{"num_hidden_layers": 13, "hidden_size": 256, "num_attention_heads": 4, "num_key_value_heads": 1, "head_dim": 128, "intermediate_size": 704, "vocab_size": 4096, "hidden_act": "swiglu", "norm": "layernorm", "norm_place": "pre", "norm_eps": 1e-06, "positions": "rope", "rope_theta": 3270.0, "rope_fraction": 1.0, "qk_norm": false, "attn_scale": 0.0884, "bias": "none", "tie_word_embeddings": false, "parallel_block": false, "init": "normal", "init_std_qkv": 0.0247, "init_std_o": 0.0, "init_std_up": 0.0247, "init_std_down": 0.0, "optimizer": "soap_variant", "learning_rate": 0.00462, "lr_mult_qkv": 0.5, "beta1": 0.95, "beta2": 0.95, "lr_head": 0.00646, "max_grad_norm": 0.5, "warmup_steps": 200, "schedule": "wsd", "decay_fraction": 0.925, "decay_shape": "linear", "final_lr_fraction": 0.0, "batch_tokens": 65536, "max_seq_len": 256, "doc_mask": false, "train_tokens": 493100000, "max_steps": 7525, "dataset": "wikipedia_en"}
Each number is 128 + 32 x the weight over its row's rms, rounded and kept within 0 to 255. Layers, rows and columns count from 0. Numbers have three digits each. The size before them is the row's rms in percent of the matrix's.

# layer 10 MLP up, 704x256, rms 0.199, rows 667-703, columns 0-63
102:131160110143114132095132190115153153178082126107196108102149169089127130114122131092110186023108124174170134145120108125104156091157099100113154094090142118159108071106121086106100135089097109
097:141171116157184138160152173119116119124121167150135135161130079152122129103158091163117165079194159136163105134117118104166095150127192147136071102134170164112162070141127118164087131087152144
102:152075055171159116137095139087123120082139118102128147141161117158151155176065137164177113110160108129153082152166177145086119151140097170168107191140052132103180112093150084170107107112127133
108:093123106150121111152080144133098114116195055138166159140124120131153111136135120103157120093100124098110177105089136135062117103128148082144080200097193141123133085127095122153151132089165079
101:098162127161125110091073123181119149133075100057159146108188043136099133149107133140103099117148090190163143153173110182094112133158187139151161131037100136129072099143157116128115163112145105
103:129018077102088124164161153075083134074132056151181145126136118162101185096177103091182128108143160157186140146149145152090171151131202119105105157106093123127103083091139080178139101077121089
102:107100156108102115082128119132126158143141132132049109151164104088050148156108171129148146122096145159066151138039157091155155157119139155142137098069076140152132144141152126145117125117095106
100:094096162171154122138139135105086087181141155148132134171181129093138130074121135135080187074145145129125137055139197129118167122155166135147139156132112079151093114179099155149154125117088099
101:115113119152135111138170081168160091145131119109071157109121084174163111120129167177127129164082133157102101110157153099196162141070148169145124127123069116066055074136105153147112184168094099
102:089098143113128135150087147103097125142130115116199102060093143114042124103139150092137167145116041115143084152178113140141174165139163111138135099098140180115149114062132121103099103105127088
106:157138130064138076148157114153169078150131127161115130140104139118106114085080203147133162125148195138126138173149162117063121096132133127205070147150111167141128184120094156095083124108135105
103:151141165131119133118094183130090104160131127180111160139106119128123109145101140037182094153111113136083144133165134102160067142122161121159124102120100133097130123137129123139089146157223136
097:115163129192114086114127061060143156154128090165090113104126126115101179155088066135147152165119061175138059106129138132150130139092157110180101127074069111151142155158151115117119114090115118
105:091081118174129078122124194165167157106141141175055139134115096087178106130110104103169142099090085121048098140111140126104107185167183105131118123096131109130091146150135124146129145086161099
097:136088084086133106147066112186139121111113173103141126132144142108160170110136140134095170136106147179112167057156181129088168111127149084162071150095139109069108127093167112167158131078100114
096:136113148101143087179083119081100139139080135162108121089140191104098097153181095103137105166193092109156119128151103203086072054173168116122112139116173146114113091113124156102127092118106115
101:146178151130137153120141132100134147139110183109208111134102141128120100172150136174123125123095105131149139068159158077189180123153112131105143168180124123117149136155134124116181155215143220
092:150147118123114148172180168121160163138108103174161122116101155183083122087184142141124120124150107162141146160135122090142096125178126123131137139136129128056103102164090151180107112140151149
097:200120106167137191125116140106151126117138149150155131198170132159080126087189172095101068139140120114155083147169132102123088179117124197073170158101152120136134133123137125141153120173128154
101:155112134171118175134094218081108103188145127125203141121145142135085133199118084088136099113187159090119124121125121146134110155144132108145156143147172141083179142126141099117141125104122134
100:132133184169153107123180161151161129149128172104184142140112155129026137163100108124123098103142117175178089146078137179133087074161131089119097117079099141136108090149178135136042094065080145
097:129095134113086109082128174120103088133145126115140084119131084129115109130107087158143111100088155089114141125132127184111144187145189155122126161160129080112148119139079110145127098121093136
098:106106097065144114180135138078141159123072079115156098069173171118132127123169133129135129146077094134128116167108140147104115172111233156158075183129128172121104101064158109112135145112113142
103:135087087134099158199095168095167102082087154123072177095160128163101143114127119129167117129088104087172102166140122129139119175079173159082110146078077139072117164155153030116051157106149173
102:116157096106139104095090140102171176159113154142094078182088170110149108121123167098135115085100148094134133147101160098144093113116093122054117159135128120096070109127062117149121113131156164
100:158053110174103178120129184176180189115144191137146114113095140155133131088174156147146141133124100119142188096136125109140172090175150149105142129139118145077118158140144130142140136105143147
099:152162148137162200162117126179105142124153150168155156169097201121153115126147125183134097179133188132104131117149101067107125121094203156110137152125155157126131184067157150190132149130165148
094:085125181101136109134110152105130115156086147121122151088065085131108144094087087127094088133159131132139152103099110115116215096129104129115076149137122141086103154014059094112159106142148160
103:133095138126099145151108210129143097190188110104118197158118158156114135121095160147131155099084093172081074125151109090145048126150078125156145103092142160094108123091083114077172157086184101
098:069069127127117125136121088167173160119075159106128119117110152119144184112119099112135122158106100156132110148140101136178143014103142116121070111167164128190121120084104123096172110110110124
101:089142092120125157173180160130123146122128113078218127118113109131169198162133092061137155154177110107133127079151108167099126172176175139129115133135091094074117129099118175042179115161147136
104:117153133155111152135108148115132090102159139152133150095128156152142083098136122075173133147149084199184138139137177079186126114135148189141146187132104164095139129221190180098098139156115118
104:068210114163135109146161055131183189175210077133119120127090194105154170149140152133114148108148071172100181104147062126143121111130116136138132185094138090131114170174071132166130130106131100
101:121105136129175128046092115118145124074175157098137211116146113135115074219110152153140194119142080109150140082071093120125093136175155095194134177112129113150107131133122102115139134110156070
108:100094155167082087142171131150143111112171103207087103169112161085107126091098163096119149167122138156193097127128150141136137132081170116075174109115109152161177135112160166122069104161120136
095:116152084089124145129122060137079160099169117189167138124098108112148089156112127095116101145131123127089070134126126172107156151132111125063156173095096140140139123126118091144121119166117138
099:102109114158085102157112143148116110094128163139145110084074074124115085122140139161167132100117152158108151058133089143153151135069129152124092159156137129095143107142099170116138163116080126
# layer 10 MLP down (transposed), 704x256, rms 0.196, rows 667-703, columns 0-63
098:146156105180130047131143138131135058104104142139255119097137102131095142136141124148145128126131097119103121131197087101169093162118149150136209084147164097156105167125104095113103156155160149
093:128152185132152077038112102193139196086118148194095136179187105143118076093131077099188145093129174112111192093177031179176108131138122092142077108108106092089165120116145134125125113132156110
102:152099103128180107127161109083172154150149051072141142199193118124095098124091162115140129155117110177152121107166105209106118112095117153132110155102102175099099151158149065142126141114172131
109:147104104178070122168162136207133106170162128056088177143181092113096115188109103113140118144178074116115129170081152105146109136108155146110162147139137140115122114158088138152084159107126106
101:144122141151122148129101170140106176166074167142179108135101108107134127158080173106133080140166109137174170119049113121164149090059114126117052153116134131091175067151120070117180144168146108
102:143086129143112143094131111085137117142127111152173183097161128087113089146113158112125106162174095130158170183120175126088148122167148150176103141135111142108141131185165141122180115094118120
099:177097143199091148150147170110143157133141107111172155081116173109118094110146151151085069132126127166128079094105128079143177157176146142085110149113143124153145124135131114135152112118138124
098:140123052068083103131168132141132140105118107152153167078090088126149144165144139118101162123133168161149150168161148087093091145077086190096166137153137145122149166125169108136193121120152139
097:116137130109143119096123129156121122174139144059147138118151146151071156117173101107091144109081156149202127093097095062188122070206101093134145145147173098125130141106143091168128154083114133
102:135132106095150138095143135098148147108121120134137160103108145172132136143115061093177167115149108155191093134177169144148131108131097101102184136162187157089066112145175144123116145079170090
103:104084150095131119115134081128151146171115116169159154151066126097147108119097105131129098127162120169119127117084180152163128097165141111166153184122196139123117144159106125135154131178125107
096:128143137160178102134128137152052099142077085096123090092108149121118114118100149132169130118188142168130167074136133195143165100102092160100158178139134175137122102093089092166160153111130121
094:086136151111143061145098141145147134125088102177050149111135097122112170137097096095141090118127138106185119060132054149119130161151169126093079130149120118132104102170137166120119137143077114
105:080089097116103142147113112054121176105156153106111149153097137157085102138068116129083130093103190107161175138089111084132136129131066114156061130094115125111116082082150099087149179150129136
093:130125124134187128163099118158162126150101167122202169158087136153123091183159112129131166135119121072137082145111080118198116150144104139177129126180125136149119139148050154066139144180086165
098:081119138152152151081164113072154148184129096159058161142119149142113153128151132152068144083138051102169145121083140149147116132146206189123086105072150118194137093162105140124049147154096158
097:105145122080122046088120112097119061127116123120040077121123118133131058142152159187122132093080081144133085092134093112094137121132080134092132156130144120163073105175109121116149117116110135
097:184128155124087126117121136171091143144133141141148205088204116151126127140115117117153208160106153167070219120111099125135167088153061101128074069133130123097155097107095074165105179185151075
093:129119122151180122111134101166117120138178117110001107123094125142113135072121095177147138131042146164123117144085132178146105148111154160145105123113123106158149141115106108128160137134109121
098:149153123116205134135137096068169074086131103099082100088102143088147125154114139192113156146127042193121096130142171072120094080163148101138144141138209132083103120139111121133187129136074139
104:132146109158070135132144136081138125176097138167216107133187133184122087148096132159121139159148122097091152108085130178217131095120127113172105114065168083122168196168130137100095132103133134
093:099130144129153094102132116090105116124100140068002052132092068078178202096150103144135137122127083134134142123135072147144128138096103145170155100163134164096133174129089114142127097135157156
101:135112149103094110054058088174156170162146117201099091122149128145179120140133093130112147077090142143103076140092117068174090135130166088104132131128139097131085146190103149170160175093101077
107:144191094142098130170118103130129147063150135087143173133138118122152182139095108137136112068118098126150166141099173150102128092121174127070128116130090142157112097165124121094131197125113153
107:108066144102152232137126142139104134127112107143096072134128165096122157162159104125129126147155130151131120134127153119137194160156143097054120113076126104115095138127166073072114141155140144
100:156128090076156126110170161126217146122209162131173161128178113225122119137130152065141150117145142118107159146117139117189086131122109113087102133140172153125133124141050175153150124151109151
093:161175161160074105127098121128137133142113102155138147136178109119169194143141133079107096162085103153155054147135111072149119096112144121136119118122091120174163173162099106136160167144152121
095:134170099144118163120099151125103112140171173124105127158136125156143153115111166166140110131146147147118109117119098115099143193154129180115151173133123164114104153144143134118119138100079158
104:122116093137118138146092123120188211107096195160078123115163194135119060158121112139129143088108179202107147115104151085116126140081092168144096105100159120128114144129107143195154128070094165
098:119129129145109098136133126129191150166122142132128168126199154173141032112128118178112109084083104114132137137125163120128181152141112128155090129159109177102109149110196120165124186160176194
098:122116141098123178042188116101072126110117110168080165128159160123082110047087083130160094113114107114113162130161092132180164182073071116165099112151169102112132066104122144142133187083139099
101:068166109066133102121188135133132123111118133104064159075143129143071135057180039141123090123108099105162158111041150110109093115107136173107135090072109201131116177132086106124149135086124126
100:107083183144128140089092146102149132096112094075132133096144156196134142145160159109101141071109121094175138123115163172161069047121120127109158130130107080165120110123103130115154222156125116
099:154171214083082119074105092130108191120087164164000169129157103101164157106154120153108159132080139140113139076140116126051130119170121172155148063122122100148142156116095100155173111057065105
103:132156100130115109100117114138121081081125085106133135174068146132114080175182125074121143139111104177116096083120182073137196135102088146085177059159139145120116174119142136122084160126133143
102:119098148143156124145136158089117168143122071142061114136076152095130081126111112158067132157147108112127131157118128179078105139141084141122222145123091153054112094124128124079145134117120068
102:138173117105085165171119117156142177172139177129051111133043182085146174152109098126157117081135141093168128131132103179092146176116116210140166112148110149149169119125147122111107134151191113
# layer 10 MLP gate, 704x256, rms 0.189, rows 668-703, columns 0-63
105:167131143137141140141167172147150120164134151133097129131078134138100134152115128144149141115083142096102113122125119149182145156149163114079164164102104138120133140097025147184141119126132119
101:139135116128154133127130125146095108088177033172094139120033145093148166090130185134164133124144145152149127130124089036186112105143155162096136168097135133115141114136176122133149122141110168
114:141113127141107097142136191141139136182146146108141183133117135121155166175122101122122169155140098087122138125039138183122138174086182119161153140113110117113089152139131174126170143100134067
104:143131139134145112122107089114125160123129175105077131172113112094136170094151111104060128141160143022147063140169208138174121123125160120111115109097108135150116093128110147118131160120146131
107:131140090114130109153075104112118170111132098128138113127152207157152159222110105142083194082088133179123134100153115160080096117113119160114115089083120108091121105135137138148174094098098125
103:157125131122113045157113125132093089151144130082145097056120117107136160072114133138162154144124107088145180196116073107148097135089119094053114130142161114166116100162126149125069112140148142
097:144096144144142139116190154126158071208084158162140124111124117228110191106128153106157162151126118133121114091098109131091179158126115096118123078084158184102109083146110170102137151146108120
100:134118082117175183123145112138140148165196093124129109109139140115091142072040149127145192112108116144132125122094201090125129158117087083151088163135108131136144131160113127111106151087159132
100:163202134169125165134159113067138133119161125145145118159112118172161150163118144183168141085090056130081182138094084133122114098131085094130090124101089135123165106138188103107102164181088176
106:178157115166122108121151142080102154127107109133088139094085079137088115126093134113124088123097149153126116157131091106129151182126234119151123135132071082117134183145171150130117085115139147
103:106094142108186126122105126145098121101188150127090163137110126125136160061103075164167127106092101138063132138110134143140185130118102075138094084114158097072130145107168137155090193120156100
102:112138113146138101173118160098106174127113114105089144114156086123028132062133148133109134130169087112164096165154091128099139185149144096111102073190132110103111107056171175108190123063159100
102:099094097132106148054109054147153100124148043107144153090209130113117136123158097135149142166143112074145124175170204169133162110157100072156070176137182085059129156070075138147115139127118168
101:068159088133138155157093127107091150129184080157102138133175113170156116145137171121155099142141109203082117157130136131122116096145139115153078112185103113066125118093119126162160090127106110
093:118145098156061134096169118136148168123162151183170111098165111124099130159148136153130102154172140095108128125051094174104108132108193083145067153129093168160156120080117134069115148148088125
095:130105149095126099054064123086162107039137115177164080151144193075115101178178165105089100118085084100117092103106061092098086081093076121108128113113134117126132094169147134114134132110113077
094:117090094120119141152126116098181112087204092086085102105136170126089135146136071144149127072105181100153206060140140130143121104146161063098091081133077054117081179160137157171177126122132177
098:140169128100116082135198155068114095194128116109071128158104186127164154126115111135155106115138126129143192115152136074120173159086102164193121107200096135176159118095143160113125183141207153
096:136092129169132140125197099144120115177104073136072116126084144142111147125153158076144126119074137120145174141102162161135141113084138175154099151062125148118166121100122175132123156195164139
099:083170080161081098100182081175115082087166146141118116122171095087171162072123118133119106099164067111126125129171113097098176143125115111117158115115124166098135129149107099149171144135159080
099:093133104081104122154125096085124149037187094132116140144159113202095096161072122162084091086109177190226144140074147125126161077099104137110162176140143128124101125099085123112198132137146115
098:093140185099140148116125170143108038140133146057164101112123085122157118117127123149124122122092132150129152112126189119175089122099099071180133087095164110174108126101121130093150121176125142
105:138141106172142138086103139151107110147132068148143139135162075115140174148142068156126095028108159068131198149068116135076157143077112050121081164101113139118165128117133108141163151136135122
101:095131137147114130194195130119067154162095123142205062172111112052152137132127115120067125067111177200129164125115141127158106122136107113110133124069086123107130119180126135095124157164143133
104:104060123100085134168055138118099064099141102032138082128171123093139100140169170104108168155138140112129152037132162104038128101166124042139105092088120104144136045167076174111104144080137137
097:146142121143120079166103130100123114098220091112143141142170126126102114134104112099100108138124149177128126136188111143116149097192066180123157093142150122116148195208113154134139178164149137
091:107162098160163182152153140161133156111175145125143190156130180121148133148104184103112126145200124135113134166122111126170116145144147152092125134124130082124127124140168166096093114142161089
103:163161120103236132189139126102158123083139138107079103146144117126147112162110087102076119126108117100077132166109101099170117129134191048182114197127169118155150191128135124113113142086156144
099:105092141139133128157065102102122147156101106077122107141075115063131171086178082117073141132109131161107121115144156084128126117158110113123113133059109121105101160122070110152166158145096114
101:138100135103156128113142164135117157136145125142150109200162121142048091085047092134118141132131115068125201067191103176134119088084115118130150170102155100178047108178121163065178069093086144
106:086163147140162189179086161100160091143058054106060163161080135137145145099118144070102158135194063110108132182123127140074142117108162153081071102065067126080132184095103185146158113120138178
103:143099138174146071206146131147118164133125105106143107094083113211121136149125142082146166122154121146162131078087117087122081121126120154151118134148115105171106105087104173099113163134183087
099:126117031124116108098093176054162149124143107083130179078158133158114021084108082146162156121132146103141112091150134170144114107121126107142139097116099202122122134117186174099153146127102100
105:179185114142181117140130141103132145185120117136078144095116125177179145180123160161137188124163092138130198192130144152109120115160162110162109058169140175160116166150053119191154122140139119
094:057139148081144092074095149141129144188165112157154102101075106149086096138140128202108134142100127158074153126150128066136150141078142134156109066099111117117145169114147054134099148117137126
100:089064133153154140098136101053134103131184126171131075123161127112178178133100101165129173136135109147102098111119147183152175104132144174108093085140184121170141121076095174151123178167105152